config = dict(
    n_layer=15,
    d_model=96,
    n_head=3,
    n_kv_head=1,
    head_dim=32,
    d_mlp=256,
    vocab_size=1467,
    activation='swiglu',
    norm='rmsnorm',
    norm_place='pre',
    norm_eps=1e-05,
    positions='rope',
    rope_base=10000.0,
    rope_fraction=1.0,
    qk_norm=True,
    attn_scale=0.177,
    bias='none',
    tie_embeddings=False,
    parallel_block=False,
    init='normal',
    init_std_qkv=0.056,
    init_std_o=0.0,
    init_std_up=0.056,
    init_std_down=0.0,
    optimizer='laprop',
    lr=0.00297,
    beta1=0.9,
    beta2=0.98,
    weight_decay=0.084,
    lr_head=0.0077,
    warmup_steps=515,
    schedule='wsd',
    decay_fraction=0.559,
    decay_shape='exp',
    final_lr_fraction=0.02,
    batch_tokens=16384,
    seq_len=256,
    doc_mask=True,
    train_tokens=106500000,
    steps=6501,
    dataset='wikipedia_en',
)
Each number is 128 + 32 x the weight over the matrix's rms, rounded and kept within 0 to 255. Layers, rows and columns count from 0. Numbers have three digits each.

# down: layer 2 MLP down (transposed), 256x96, rms 0.0343, rows 252-255, columns 48-95
# gate: layer 2 MLP gate, 256x96, rms 0.0453, rows 253-255, columns 48-95
# up: layer 2 MLP up, 256x96, rms 0.0448, rows 253-255, columns 48-95
down252:115103147136162117161107102135105118153135129115164116124168124115088147128136130147127140124127112120163147133120145106133095114121143140151102
gate253:192140120189126122132119149120108115178070107113138088126114186168102160150110124128125164107165119126042068100134141145154148113050099128090137
up253:090107126134100135127133057139086181134159127067118096091148111139188152125143140135116182136150123127144087084128136146127175104136147126146140
down253:125139135130145102147127122117110140109131110133161118124143125096116137130176140155123111093114155128110108143108168135140137147099170152108121
gate254:147112097182138140121128206141145150139079129147101126180119122165177162253171093127125169141130122119080135077146117121153147138181129130112129
up254:096150120135139118121124139145117089142106135153121150119073081145131124142139142135135114187183098126105127110101130141110160050131178120152119
down254:144120160115122131102128135158156095135134107116024145160157093158146100168145119105069142127164091088136106097138161077109095095149132141138147
gate255:142123105131161128136121134133078087086142117188135086130110115184174180114128132114120178080135152129084109075138148140169137094102129132029126
up255:052163111149077124121138136128129154116183120105122127105134174097082086134126064125130106164133122124159112160088145131170181047148151108101116
down255:156159121132095103117129072162129146100131087177054131120135147124161133115101174129115148125167137114118117126118113158145143160141145098152131